python train.py --d_mlp=704 --norm="rmsnorm" --norm_eps=1e-05 --rope_base=71600.0 --bias="none" --init="normal" --init_std_up=0.0247 --beta1=0.95 --weight_decay=0.23 --seq_len=512
Each number is 128 + 24 x the weight over its row's rms, rounded and kept within 0 to 255. Layers, rows and columns count from 0. Numbers have three digits each. The size before them is the row's rms in percent of the matrix's.

# layer 6 attention key, 256x256, rms 0.0722, rows 204-231, columns 0-255
087:125122099134116175140112180186151128163164120201142124111123114164079132135106118142100132118137137144109130130118142077147107185107133063143130204107077141144139108137129129143150116170106125133133076127145122135121095093159108150131149147127120123135088174118095129107133160125118113167142137133101115103149139099132135137117100115143167138184119153103086143136142119122138135154119111140095149136153152137136093119145130147099116100138149156139099153122181128124165116143161098087109130134142068151121122092140149080115120136117142086099129144151129133094146125135127102138147151129111118111130156116123111124101128144117114146092165105100094108163065141173126149119153128143129136182150106121150162122131148138099120131144158133120126094116126179117118129121121171
130:141119113137120158081141123137124090111145116137127090108110087147131093132130192124124151154090138075117051151131157172127136109085094113174121105117147130115161145095118179188134122107125122112110109151133136117142157088127121087092079112072080127156099119113153145133115103150139117114162127125129164149130097099105111116127142099141086113122119140131081112127126150139170144086164142126145154090111119132132112090132132162118131127105105110132190140124126123140147153120171121130135116119133155139122116111112124142128132139172161099075128115147148136125155157119135087144155132107108092152158115164113110090136146132146180124134120141123096111150123130102182125152173103103141114104158124116156091063108123136119099117154142152135112122119148154122096111124136126
152:143131139152135159106118117110123104111110091120093137129113060099142201105100133128117126100145113125098086095134119139147126136107122129116166129111149121145153083105087127128152153162151143116080080109107158113109124165101138117102116142133120107142148124135109109125091140098111123122121134125100081148149139129143149101168163097147166165141124153119144086104103126142130130107145137134126147132152148098163131058194106115122078141150142120165135131094129129138155113120126148127183098153162153148131084140133166107102134155097175144095143132129156134136172117117121157101095155165099153076137166124074151122128151141138077125124141114118137103127137131141135146147105106144161120114129109111159104142136078139105117144117110158113144134106149100155199129129123114
104:118134146164146132165154140154121130105115134102124136141086134140076114137147100093134127099136162167152107111112131127119185117153128102114129093094136141165102111145099108108090132126153138129151112102152142104150107153169118141111092173142132148093141095116141129145156150158101167205115169125130122098152138168139120095117108128153165102122128110109145120128126132096110153096119129132124153080135109132141184146123147128083129115113132113111124141131125122146133102131096115097154074127100159128108110129131142117120107115157165128102106155099093088122124123130155153068131148126137078161142116112125140129150127101126188106103138137167127189061113125126141126122118138155093126126135126129173131127146126081127149139097104144115125067182102115182152111101123146
115:104147136141147139159082147130135071132131144149182126142179142134124098076164151118091150158117128159116143151118176142188132099171150149135111155129107142097134102138139140134113108080097119126154117172086147185096110127166144169149170126093083132141121130157139107136094105160171117124149145131147105158138152134149150142082176107116113132124133115146094145165108150153117113134123136148117092126125156121126146121107151160134127139138128115152143139128110126103132158144148137158121118104126130107163129102110119121174119172120100135160143114101085107078070128107122128135150107128123089131140146124167102097118107116153166161122144131128132109158130126107084146150119174106132129112150129147158175151149108145131098143154133140169110143102182140078089139118120122
112:131104160173145124128135102097125117119149065098141139132135119096117143126112112076149107114123119083146160143128145160136151136139130118182161112110126078177157130111084138168107133148162140157129140094130163123124124100110143131101099159123140124098163143121098152119104143112132126106132143142114126108120155135118122111147111102147132124160137137090172064130107108171105132131133099114122141077123115123133138100158119108160087151158139126161137197084100122130126138122095130131139140161157156139107107184124143163103131101099165104084101103108155110143114117181118138172126141136142132125080170154077127127126122165111142125077147106143118138141132144155124113145122132160113126158120141141183091199139111127142094123106115146143119164129128156148151157146103132
099:151108110151117151120129082110105112144096120138066142119123145119124105087102109099143097111123161120142109119119115162133160141093137117114125071122113123162153112109113083078083165093160119150131128082152115098162124173130141083094041133120090129106138109114128126088144108139139096143150148130136108116104133129139150091133131116161163132141136118111157129113129119145122151125166121123144134093103107144121147166107149154132113154132099095141122115144116133129136093118091138102124122139171148126133075176137087165088101104117141156102129134117133085134154109138106160102096141156187124178130092115075126110133158165141134139111093138101154147113107177120106122146105155141146124156110148097169090181141122123146124129150105152136132136119155105140145138098131120
120:105119119136135098117118083100086117133120169130128115120109097090122125130125154150126081128137131135115117117130133121131109114158132125137105117115098124130135104152122165148076098135117127137087107130093132142189132152116150132140107072070111123132110130102135097126115141110134130136105129087115140159128111116165089100102116149130102128133087148147076114094130097128137111120070113210126138179098145131108113092148122126081117107136116171115097112121125102135098166125152142106103170123105089144120135103110154148136141118148118130140163106151162168134079129109126127145165118163148117156123146105148114159195092097153132122143102097106118112128157123091105119135119111087134141140117122115186114104133143095124146100115097149125184185093156096082128131123126110
113:102109156104139123202093163101156132151144141120161133145132099111128128095126139121150113171104149136114133144135105107167144139185157132136127122128099130150170096124144130163140141120140153161171101138162150132092152150166166166154150127047120120137137062131156100119140125147155096096150118171081057114109146147114128138150163105121102193091139171130117112102149133128138120144113141143199101130159155161140118109129115110123100144147128145151094092130127146113129107111160140111111137150110164168135141144111133103150126112124115087155123094110157189103119101129142157121150107128128133145138104096088120111130145124125141165136154166140139131135131151109131140157143136120142173129117105140127145082112092132118160125152122096137131137147163118106137144117114150
102:151110153129138107110142151117136105103130135162136138176119129158151146105154144113125120140141133129160138165165101107127112123111160142110170175115132120109131145145084202164140121138122139137104176152095151106144133130097118157179126104111148174139115158142087148150121121149160128129117101132119161126127179137124117137125084122072103113146123126118101117106124114116169087163091122147126138153140114113077125078135119126165096108120158122116118133104139107081125113154177138150116125100118126153138130125128119122094137213075094112106100095112139161157138173148108130100153112159126130130135145130121112143105082071130116172116120122087149148161119142128096136121120107142128167116128127110085150108133109120150125126136093119092148126072149114075137156125108167
123:126073134143133132071083178084118111161130092143138109121121145123158131115130099115127086125123117141104132149128089144118127089121115196151148151065129118129113110097175103142101130110124125133161117149142171134087143097099137183114167118125127137125130133115115160112144149132166137110137116141139134165135151152106151102119150109102152113093149098146132122188097133130115106126159136132153129148183095133150136127120134098158162132162133128151084152119155166105121108110157122119172081111144150115174154075096179068139130153136112149144135096101129150138112134133145130101114104111173137146118149134123107139113099110099155121139109091119146109085119139100143125124168145140137130135109122155142132082157139109111103152112125134085094114081167141136097122137098109
118:141151116098177163104171103138192130116160123122124110161125162177127163136087121136160177098165126118135129110129144145172155165120129160127133141109130145141115151088103106127134129126109131134094125158161100117182164175149153132149144133134128113152111126108129147139097117143129112106155134163132131140166128139102143119161132142130141156084106130171102145113162134129120121111145121147112105096127190097082145135108093121142135130155117117153103142101122142134137131117147155129115118150087142134094088136163110164133110150148139112104115134160150099109151145072117111133102152094148103064166141154124132159130112103149162119084135126169125159121149109116135131100072099096114107129119116140095139135106167089081117141136105104082166085113159112131161126173130138
109:161168127135118140124130144146157159126155108152123147115105092141132093133156110127095104155153145141142104109143108151121157070070095083131170093130132149160151135128097121109154132137162149092129123115140139121103119132164120076099104210190109132117147122140128097121110128125137162133126153133124119070102120101085130141166145126155149112152169113115165106143138143130118146113129133140124169102157124098136111145069100159116156135145110122138132133146174118140121128112123127129114123194124183133146083138137147107096124084147146141144139141130112092142133138170119149146138184097126135142083129103100129132141147140134137105121119167133106164122105091154142130122110123130143090172143141102168128145110120148109115134138133160125117141189102114173179114145083119
115:146152130121139162140140145098124167150143121132113141096131118180156081137109098145142159139188171120124124143137132147108128111089137151146152101111159136130103119069116134116102108105133097135132156117147093158169096172135152082159094114159158142137087142117147122156153099126110111136127127152085147126099124105118146103129112080162108145109133135137141115145067090100121142123184128125171126100092117140139147142133128157095107091118133118144116126151116107158135131113130099101076097165167143143163113134108154159139139119164110172097109097090123138122123117148132140117169112169130142108164074136114122137158159142150178109138138102166122161131097135130103129127166090140143095138120184113137109136136144156140101132114124101115154071120136118127109124093166157
119:119115128169181132108166158126082099125102107110148173109167109169143159106139132097145123104137125085134163107131085156172126132133140119092113113114127126119125104097138121128140132166147160116118114094164107166096124141083123151144125111119160113056143153142079119141110119116147145155177138125066115141130105142136127128169106110092130119140125139168142125118117133127182138138153132093132121135146142146107131134118173129146130129133135114148117121094095161155117071135105088140147083138121095125153135181143167127099121120165152141107126136130105099106123125098143172082121109182133086129115129131109140123096142129131183128152144179155083170136127154123100111096116135112121122136115136109118070114144120121147127118130127160106162151132100178128172122154106123
122:126173127130104108117149116116159129148151129104098116080088129160100137106169120115117106168135131117082134161089131096144128134126102147092108126152134129127126147133119130132102140119117116167152171145045123119150090077125110140141173116089132133144161093108134138109148159125124114129134133139138133191087128136117155129113107133148117166134106113121114145177149131094119132154139103147147119157112145109141103104119106121114071129126167158152135153146141106140160106141120103130147133102150119119131148147107092115096085107087118164147135158099134110139184110190136081148096135144136151132130096093139098156120083146132149099102122061117140163124119114161165161134110141109135161154167144133115124167132117142084109171121139144116142130164146072108118160151132117
117:104093155141127113148074140122127134139174143137172131140151100117111120143135092102158110118172124123149149148177140088141091134174148134146123104164142150137155114091167119161109117152136144156148103087115171181127090105087170140127133126156128087125149158143096084090127123112127113145125148122081108152086116145143124149131068116144135117178144103090159130092124157140109106177131157149151104129134153136155180160160134170130115141126149151119144115157141129122126143134153122125139194124156137115160158146129161084135136150156139121107093129087119107133113161137145115167164141128121131124091164143129111143145186150092125131127127133099113140125153183124120148158096145133142127118114119115094125132174171124138107139102160122140122141145132112138174117108096140
111:114112128152110161101140135116147094150130062125159131120172088127126109099136136167133147141143112148134117114171157152146139174122145141135150120130138087115113118058092114143131145074135137117142121147130135145149160118136137111102085157128109162143134146164158111119159093124134141128140157170129078110106090158080145115130138116119111159129155112112162139141105156147110126110173135084147098092148137154129194109145124136148132147134141124116126091127153102110159125137136162155120123118143144099116054197104127151165137096178110102130126113115143142154128122152111145153135135117167116178150107153118131062110094096142162125127124140150158158118149085128129133131130144143130144147121142117157141165140085130168127178131112151111069131140143108118114118099146125
109:092137150103130097137138153128146112154129174089198155132105119146131139108153141091099189161104139181110124146156136102157105161195121139133121186140136130125113103124137151190188106159094164158161133159112132164134131117138145156147152112115136114107164160122150131135128126120099118115088135122106127156111146122131114104131130142093101156144125105148127135146111149131129113151112113148130131142129143109091112101107091098109103078141157167141109113140147148087146122126156143140142121103119107139137165127141110112131134113119096108148144137128141200111119100104135134145149125142117132090137148076135101160135102109078120145151135118180124114185090100168141147095165128087156121119101119178120161117102146141128147107090129118109130092122164124134113127116105151
121:111129132105135103088139117133117126103121088144144174116184083128125129152112153125119110128130147114173119120160088179133117116099150130142140125137120122094131144125162148129142127113113141112095152111125117124166138104119181103133115143098134128133117157142082112105112114124188119129105131091162096146125115136171124161123098119140109117113123126123124162159163165113140092181134134084130174173121112146111146122155150155134119113091133114100140174139140077143123122133106109167164112151138132121161125120130105120075124129093081119134129147131136089151126157175100106139140126139143153091144121141145127086091128132151105124128127123113150152148154188141088107166142112129151083142130091097111120115142144150174132145101153099137125184043103163104147113132105166
082:149127191168154135116149111120156107154127144172159120106105142125119120119100136121135149103156131145160106186159143090119121112127125129120128146158129100099184165160169122105102099102141081155103152132121134156121127108117141127143086111109113179137141113093122128134102114131122128093095123109091125152141138123123127183178134125108132081123123135156148159141150100132140132157123139135154099109166127130136113123127129161135152125120166104072184140135099098127123176136111132138089062138093124080108109130144142121129151133120102104140116110127140143114138176150111117100172135131151089147127100098182093138141151075159145180120179159078160109106102096129134114121160156125134129107148145154144123144127169147115108116119148117126106164116135151141133161151089124
084:132147104170165117093146122137161121151102165149181124126104116152115126106112138179155217121132139137120132142155111120120135119158122115138106139152128100102135174135179149101153089115120101137102135110070143149113124147145149073107124107151101141136121101109155130133120118121114141134109117116074147128143093087123118214167137139120126115121140117141134155130169131127102126165160127109135119132148157147174141151102125151132136107076135120142125127137124118147111166127123126160081106085056150105113129143139103116182127117159099128131114118115110138110144181126122125126114169137159088100131139085172110120120144108153157175191133147145151107121108084120104101127171148114113126110143153137120115108131100131121137118146152139113089170139143146113110121142122126
086:167093128123106121085152150137128186120138125154090123126140132105157144139126125110156195049125149120137126118168143129141113107112128100085092125104120126119189146166112139102082123132120101107114100143088145130152133170133109140140118107142098143105144140126132140125117099118123139142161114122068121098111148150149159100156090157132143079122103137143130133144158153098122097154124124123170100133162115123117121152106144148108055118139123120101111144066082137147116110128089098147139114128131110128110116165129116122097147132099128141126095177089090143141179142149134145116153150113144144129131075122147112160116157097157137145090145176153111193092144097118165106120138129119123141116126084129101131159101160127121131105150143111115152113100128153124142134146134103
091:133157124107127097171135151122137133137144115100131149110156140137132127137135139093142057130127114109122143094100115120113139162106162127105149130116161156203098094101041139178102175148127168118141099098104155144148097123092144125137128143097166097149126191110094132112108169124104131133138144147115160185117138149110127125100119145143137160127148103113148110100092118144131152092107116137144152133086120125123142090159146122122144120182144098144109112119146106124137064124122148119174121115151122140149104153109151104141088147095143171096141138145148089155113110127132124121149116124083145137146096163083130140134103164113106109111133096163077151096123171125097100119100135158137132118101124101139132113147114124119101131098128146106153080135124113143111128111140143
070:135146122114146106113099127154154158132128129120137114139097144130115117132136123139130057141110140105133103128084116104121140145173159103132154132156128133135117080131136163168109131148147146110123100124084188138108111136142142118084131165145129079090116099151075126104113178142134129150133156140121151145152110105100109108088170122167107121175176148100150086116096091127128129094112140155131152139134141145136141119137104135103165095132137104139124132164162111134154111126110159097144133167127166142133111153138152106145090125135122121092129152152132068128119111113104047116173105144105135139101123096091153128083123164096103107169114149100096130093081156106139115123105150156083142126126109129168120114154099105115170142146130128124119142145094092168125119102129138
102:078146129111106109162087110147117123147153141096155132129091146151088122139126120127097089162102100102126108113070128129107141148121115084174155147123129130126089113110102143176145130141140132098148141120138163153101098116141127148116117149112107111109110162129102143098139153158135115134112113129100117168149097115075099096096133111174160158179140133123124108106076114162146120087118113138127162135132134134102153111158118094127155138164158120119092125159162090106146144131149105100173115144108143131157117106114140091159128166143163149122144077161132125129087131106145097125106181109106155109109171086106156173138115172115091106150111119082078139152115143153105116130106140155121158113145131094125143119110135129145145124095127131101106095162104122143154131073126138
073:157107110099134118117098135129115118136186121110113094055161083104122123160103146114141058114125130055075085141109126123130128142140135129160147085112127124165120092146117131101095132162140138121131108149127175131122140107102117118104123139155151119098135125156127120120108135088095129123142111145125126113146106111132139118151130110147156156120125132072110111113089111148133121101111136122108123113115120104120142128147159133122107117117166104157150165127129089136149150135137123074162094160151095166153103129129148123111121093117194133091096149106155136135147079135140064161136150129093125110118093135081147139115167142137078156076152091148113112128143136101151120122108125145104142166117079100177110136113133134111099123127136133086134134127109094157133135084152124
109:129143136091107108162141114129107105139157135112149138128115119102109124105139134105117113137097144117113080086149097127116152150102098072144165138095153129164112078104082146136114137156118125109146114111132129125139099154140130138140134136121121104109119195126094121079124133128123102159084152145099107137156127105128108073098161143176139159178135115112120111119076117150154106088081121159140180142123120125106162132166098102117163173156165110117109103130144122105137111117119110085164156133142125137150134086100168120088108167109162137136159117127127125119135078126149130116094141088127136134126166118111170145114133129129086117139139144075095145149092119117135100128102108154105166122158142081137138089137135156124109092102095146117135093103108097145144111093112096
# layer 6 attention query, 256x256, rms 0.0741, rows 205-231, columns 0-255
134:122126092122147111094193140103114132115143164119121117160134161110042154096130146143102110095109131136126166132136130127152144118154127103133143114123133151107119125142127096032113090107131155147125132092165138112159149169134130111137116172122144122111135114124093128095145130121108113209147128127122099104149165137158162153099128117102138096138096118125165147127140147097108164134111122139104119128131105140099184159084116179148099120123119178129135135102112160115123109143131150150157101173125145135144109141151131087087129108125103126147136167141102107120129112114111163153105126136171156135122160141111155155092112112161109158133124143142125174122111121143132132128127177107139120151122114128122126114158145105101135115067108089135116126135143091113128112122059160
100:131133124144128166093129096123165100134129159141138140121118130127167108164166126133110139087127157106086117117124128124132130141156143149136142115110144088112114180156098075163101180114175145110153135112136144105112144144101107104165181149113117105123157121099117168152105123115165117118166147117180102131171123100090116128102146120118138125102102153168171138148122147112110139110100147121143071116106125170129119101116117114172161118125166092121148154172106185189147117099116112133135103194134133113120096146134118149117157123113150158080103094130141192086134149129099135123119123108167109143106117131126126152148175132153114145117110144142156100117088149156140113105153116142140143135125110139153113152121082107136131146121104093165139148150120092154110150097124128
125:158072103156139171122100159135162131121138110135161091127183170173125108097128141125148151141109108155132123119133168109113132117144117155114093156147122148147107107122152151141118139097105121108137150132116137144105126174141108136110135103128091151134110123142236130170158129173124142123102139170133126089121113112137128120148148129114123151120148122173111173153128126130122100142138123080146129153106099147106139160096136088102162134145115118099129091122136102113134113179107136107141140111121149100168144131115124135143142145116112166152131129120089067147107160134147091111137103175157090172118109134174154102153107150100156112142124097114155156148149073134149130135122161141144109147140134104104139123139149147151121139187155131154114138135163137127114124111169068
116:130141178095105099102138109146130142123143138110131099149152174131147139145070133140131138118112142110132149148144138142207089116093124083135117123163150085126111105130157173159090121139143072142169131130134124113121150117149103120151082145103166142114129124069106168154070130107122121100120142096151116129102124101196119171103174171122118126135134152127121146103124123118131115084078172101156131150131136140138126087149141104140133101128149148143130123127158113126122137135108116178145135104112125141133168113164120163140098137107150121108101093105139166102083105142146163120147155124117136131097105091118116090107128132101111170091151122138109146117140066142122138059108128115125115128125130146148110142128126150129144162141103118117150114141106169122144159114176118
125:103138152097152122152137164152149117120118142173147120121116103164150132146150116106100122142108101124125144141137079162143136102138151142151138128161080114091137122132117142142185113130130153122173111116145121151132134145105126128128192126144164108141130143150103130117123132146165106136109149125119129124086154145128139132120089163147111105157143111034163144177135124090081096142120135124087131107118149162147141114099149167128107160158163124117125135129092162123104162100103125117163147135142169160115154130158132105095170178126140109150158078116096117091125120161143155169146120148107110142165100165128127124097103089115135116121126156121133114141177136162136085160132139155158141117121113136143131147112066104161121113111131182130133133152087163089132134144102160
118:125140150108117106131078100126117125135120108145143135079117098162153097162122115111103133169145129104168118110161122138128154156121136138157136134174114127148141137145136170220112133123119123115069115177074112135121118145115120154122132101082108127112097186115134128153137115121143153124131122156107174157092086148128096128131113139129130168134120137119074148100138158141143096143107083149207106117133113129143118096148122132104122139105147119137126148151103117110146129149157098104112148107112158133140159118138123112152109146123137105148094107136190091118096114116094106091143146173078147086182101106161150119168105136122163118112125108146145138119172106125131161163121133112125070131156152162112128138123150105112104143112132137097143113145118118113113127098154109
130:130097127162110087109133131145070126167122121136116117127094057097125128141094140165151157145084099144120109091120155138174151127169147141141114139183109090126147106128155107145146132142108106139089134165170136144169106108136145131144149136105091139117129079114144123119141135131110116116134128131132134091166130093164063138152123117102141129110150131141126126117174150136089146118103137143134121156137163178111126101163128142115150154160152099119173116156129160140128151127146130083105139159116113130104105162141138105111120167143103103098147141176139164113155099123125166132133146104152140123175161121124122073129151119102119099164119105141145051102135126114133139140132110136136165096121140156095129111143146163163123149125127088122153143087163121079155135132109094
114:129142155142151131087130058146153053100149085105154115129126133174120119126119111138131114112088144159123185157144138137166123110127133096117146154134152145129090122156169118132147130132129127133117119148156108105091109104122136123158133118097104143119158137104106144146090081118094131119170110106114156138123137071119118127133094106160127151188144128120164132165177098113158155161087185119115118153131115148125120128108101122138139137101123141123172151130135097132083152162135119138120139123114127170109144143152098112116127136124104071044127123113110157136162122109137168130135133139153158108141148130149175130142168122110125104140150155122079147142187083130108129094111130129124101117157158126166156124142143117134142098119145109146114162118091136150121150134094110
107:149131138108125116093127137131137099149136137146126127115126101145128142077113104142142126148142118122132145148165194141162132123172147140095134123098128114084133133144140164126190127120142132121098117099118122099151105105158138115127147124108157129159160123178114133088115088120145095141111122131156104121201101084122129139136085132129112149111108125152154101162122145125107164111135149140098126145130129123124123092158084139159094109124153119150137122127086151128077145135089139143120143173121128139133073165077113109108157186156148167077143139108138130105163123130134098141133091136165138099135140143105105146124132141188108171092071125111116128141149168170087127131139107158162145146135149161097133102093138106135148128136143107127135160127099175104103098164163130
119:103135179122147133117172095166117124112119169116141126160097175154088127147136125142138106122148107124132134148156125135141104108077141161140098120093112120104114127076114125113165155119139082169144124126114147163106141076104148137164144114144141122098135100147142093097117128106092125115148110121163120132141129098139153159129094129124091120135120124138116119140136081156140114136090151102107156141146107117164092108151132147199131117129110112082073109151128114116118107153114108189119094084133086148140116130162105168133135138144107160112137118108126173148127171133161129149104112143128145158150113120131086120110120126062120139084167112126157148116165129173130123103129113135131070139139159120100173095105138126153089110161163131117119111125144136096157132118160170
121:129128138166165150094149084166168134161161152173115131088131117127141128097110098140143134122126158123135118115158168094138128098118090149136133132169144120118140161158108158136142138134131135118107166136047146146137176149173135091106126160128115096136171039149121139173124106144143109148132129114110115108155102178164108172129149139110131140119136116128114136110127096162127168117158115149121095133122121143155137165076108137149110125121132108083174145116148131123119150115109091156121120150142158128142167140112168165113159098099161127147151134121122145117126096122123137124113089089132145160120099142111111157141128122167132154106126133135121156135129138128149140118140141090156152119164120127120105105131185085128095095103130079119111145148111104152159166126099077
132:143113107122154159130125128116137132069110140108125145131150171129131109107157103126098142126125171140129113143119087143128185122122120102143041127136100103168131070123068102118116101096091145092168099141120126126142118078125117147133109071133128147114137143160081153080130138146130114168125136124104135135133144109120130108102124140109131111131137100105116134151128125137148104102117154112155121137099118158106138150118158125084102175127097137106098172123147119122143141106118140164155177168114156059135128176103126126122104174146128141130155145135139117141120120173192090109153159148136111171146149124131076131135110108107154155130128139128115160097152088110122123098113142117150133137120108139116105166154148123123157126097132141165126151174117164127098118108084120
112:183135122162128146120121149168135139149154076095154148113119106166105122157141139115100123156127127107131084114160117152120142139121114116101102149145157153109131129145059196170078122134108141131127149139127112157115131145081151132113088148153150132092118122091140101137133125152138148124125154160066125126191090169110126118115139099134096150133138134144093138087131164177186114155156095130129091112068124117083120127150108147146126115131137162124129132123139157132140103132141157131132134132115136125092089117092085141145128115129155125161140151157146112121156129173160133137155151167126106116148156110135130134140134137121137103117120103107106102121148125161130159144176155136132126114125145073109128134100133085138133109099164163130145075140091097122125122085114079
117:115157133076163175121135130130112128157126131142142133115108109162139090138110132123122096147093139080100135123112108145129150109135122127112118115100106147094131126127109128110107115122127123124096129135155148139128110157120104098166122108116101122135113153098154153149143141125177072112096142122130142113112157156106127122117143140174117136123050138129117120127064124106127110092161116164127100070095120164128106091148129148155091152144162109110127109137136145139121107121115103123103100104135126152098133142126130175098172117138153087062081084144127130162146138107156152137119091186158118141094142150132168127150138137169140103100141150073138137143184131127111130147131155120213127136139133124124152140143097147148162123124107141101192093132118142139102111116096121
118:155117128103147139136109107101163110111161120128090151113142126108072112175124098159155122130135162130132143134152164140147107139135140145115142143158139124144121131121122145109121115134158082164150164153111109142089097174104135182087084111147176114133106117097138121139167098116138122128119193150127079072117165113105136153145170128105185136164126095099145138141146129146145127162088142119108100104131165140154119128118140126068102131145159109155138105147114126109123128176118147107114117097133127125151175112129125197150159159124148157099141157116112135116086111153112093105131112086137127096132060086114121149083109136134132105116124098119150123131119122133141163119116116143108137108133136118148124183146105163164125109125142170132116159132158124111091142160135121
122:145130154156164108125122181118117127121108119124164151166101148117171126118143106096113091148119143138153120155182060115136084082136119118116116171128106121141147123132118127143132116128126134146093073156115103109143120122107112133116120126157124131151139146099116082106169168137121133130146125110098133139084171142115108164101142153125154104162105124095166105150118118090122146167088170136134126138123116128152158137136121121129115158166103151153114103120149123106147117168120176104176116118108130153101121143135176113131162159111124088090103101142136129127119181167141142150144110147105129131081190102105120162126142095148134141114109173154105069123149152190120093158147123133160095090112116139126148130125110129103159150133148123127147141092084104103149136141114161
120:166141208112105127104106134116114152146150096136109120130146164160132135118120097128113129141147155164109135161154122109115063161124170078149116105148124126092134102169101109168139130118117136106147124132120149152109104111129108124178092170108125163116153131133092154062135111139138120111102088123154141108104156143099107148145149154131112179131123149140114091088159126107117099123131083093154098179117131164147103090087077085124147096128126128151144114147149113180107117171126130129169127086138148156162111118114106123121121116103103124164126107158162110139124110114101157092171139149105155132128175146112113119069086156116147126099118098107122129146133126141146114120133121093122092115117153133160147151114166125128148136144138137144131115145102143158093120146118133
116:130124155110131137114150154139177114100107153132100095157115137140104145140111115157143143118081115141082151156140148153151114107146117127141132129089120117101092135186125146124150082127151139141163169155137146095083163104139118138147084118126158141139155085085117175109112093121095090119136109153122137078143136101124150140171163107136141104130146134148164106155168115137133148148113167106092142109125135185110132148121133147146128133184076119117157091121143113096114146165120139129139116136067120147103162150130141111121149122113142152108120145119129173138146157136132142118107101187150175125116134146106130180061132129146094132150120182085109148131154110124137125146102121139122177127127095140141164114140091160128150114108122102143140142154147118163139094165134123
120:119147106096154122133138151097151110132133120122126153132136130103132151136117149122104113141133109124165107145125120161129119167132153155104118123119106153136175139144093144132130142136145182160096094185130123152166102151099098136176145130151137103136114126146137102118097130107167129160114124116148158138148124180141126169100152147112141148125081125131096129117120161096091121116159099167198168095156126058103084081134124089131125143127119127166082156107120153120111153095130138163153115123142099161123121116138122111114076132076138105163118111170149127126138092131122106107152095116133124055131167144145112125127142151167123177073140123112100130127153148128130158134127125134144151117091118105167103134132106125089176164126115108131162117090146142121091108125110140
100:074114092121139153153106122124140135120120098120118108136134153122114128111130118105126124139109125096103173122074135137128148114144130150154131101111139130162120105163094114108142126122142162099148125095190120114177140127157111109121140160106109118159100143160136123143186114109123128149102112125138192079121186166143123134099121121110135165124129123137106103123124154097118156123099152124091104126148101117108170122110144126137122156110120143111129109115132150140121122157161097125130117125168122122181147101127134143128133193135080136156141155125155151137166112100117136131086108122099112153163190134127177125133118082117122117129099101183135171186148093139119142182082142093081111108137132146079154128132143146121089120113093118135112106154148106124109136144164180
085:069087115159150144164122104165141111105133134123130119120135172115114132088134109104122101154110124101142166138108130124137145105134098160152139122084121140101143087160100124111112122120145151127103100110148107131156145124159092118162143122115120101150112161154125131144174104116142117138134103118163152101117170143123111151111091103124127133128140124126096114132116121117129136114094174114097101125123106115090176135113131129160111164120111127095133107111111171144121095137134095139138108150161105124214146083119132137106158174132113125148128148138144154125125127102113129115115081122103120173173198155137149142161109048119129133100101114175135167169135119117138121174086181110107118104142122164090147143126150144133071122099093117130085118146162108132130140139130146
078:081128092183128167191077125132121120133132107102152135108116164117147117091137091146125121139120110149138158126094146140104164106142113158117124119124095171152138103178126130106175144115137103125164114122162097120145143091169118131093167149137117147160135127124143107131167129167123130124146138154139143080104137127117101103108076130095133147165132130153086157141127108124118107120120087130084162115134122112138164130104077142103149177100113128147131101111122139107141092139159125099089101154127132115163135136172121105127096122102127130143147167161150160101180133149125154160104095156150120118126136137137153137154066094145131121099083128144124126180140086152135121173138137134160131136086167111125131153148130119117089132091120152127107133105128143129135110169172158
087:189136143096124122071151110108119116127125090136124141170104095127140135122109137141160131118101122152109118135170116126146127150141168108118145146156111072103119105090142118170134131126155095144124143161157139127107119068134158142099140117146155163114175088125141130089081138130130118119129152126152097156123102105151146140141135139093161157130135150096141119113136132112135102114155082154160118118147148136174076154137102125096140111181106126166137150154157102136118166109090138150132160103106114138100106160103127144138131094106174144123134115150122110126123127140154093139151156156169159111094110101111129124110145174155136109135147164069139083108139128147142161085161092158143124140078120143133086126119092107160148113133186137139179133143100137148134137122126095
077:159124148062115140122133139112134140147154126140108099152106085164133147135123139102161116102148137103107084123132122136123167117067132119135151134125159121117098097080148122132118161140131109147083143126144117133110108108131135136095101123149147146144120149147156110138099156110128112107158120133150109173123117151115166112119168155099118155127070087124135144105097139140152132095156125125136130108116109105166088161161160136140098134162121071132125136140126125098108128128114132126136165088149122137065132140102120104154181118094165135078101099139165076152146156162156104133118152115144147121125090144132134110087139156112119116157126111048124079089134162103122158091135101124149106134124098123124115128121117118140106128132147155096147049123111136117105078145145119
081:140148141109118119139113094116104142138120071116105098116122102148149138116127170104152139130119104094112085119136129096123137117113175087095115112156137122119112108126157126134141153108141120125095122117093113102154114116163152124132143132082123112157110114139121119160133152123115136105095125130163149166135141132131153106109180137162110147116128104101147127097112128151071187108098141123172131169173114121161117118155149119106117154141139114119151112080185090158152137142116148128180154052137094108081146131106128112087118115094152155161153158139124116145141131093125086131130169130138145165116131143110136101115151150132121077098124102081152089076143133135151138121133092145142122132096125128102127103134126142134122137110153158101209109127127115143128128185161090
085:148152144114106093098153156125102152127131137141093159160126101129126138151097096175139106115130102152136144105195139125132126137122157098103145141167132151118110132081133117112103139136100116158128176117114121121118135113127167140078124107151202155128158127114126133093066143140147168158128121153160080194077122147174148148128169146112128104140148125128149133094123153103143128147134090147159114134149137147140103125145140144121126125168134139173104149136144140137111139099101126158128144133121116134115120178137099101129099096121129126107154105133153113146066105173144114133133142120170160144105106104134097121118129143144111087161150127092127140079142152124120140128182119135134129154104115196147110129156109116125126148115194121121113133084122117128117122143062125
089:152132157203075137066122131151103125099104083127107152111123127121148127102136135109118157117163093123124125121139123109124105136142141125113131124146091105084110144116136091162113142119139108153148127147069115101120130107187144129118172142096132157105143096069175133170086134179142137131147139154130144159114104126108170127125142161113104139136156164097115147127095111156095133140137100137168121137104159118133116111111134119073093154147130117150114153114180118147158141128123135131149103104136135131111136170164112129110120129068156180151125166146094132168103132132147106088120144164162115140133129123130112131157116147118131122107116126113141094114115103080152145119147099155126141139104132138134099129148141149177160118106169160170134186167126140141147171130119125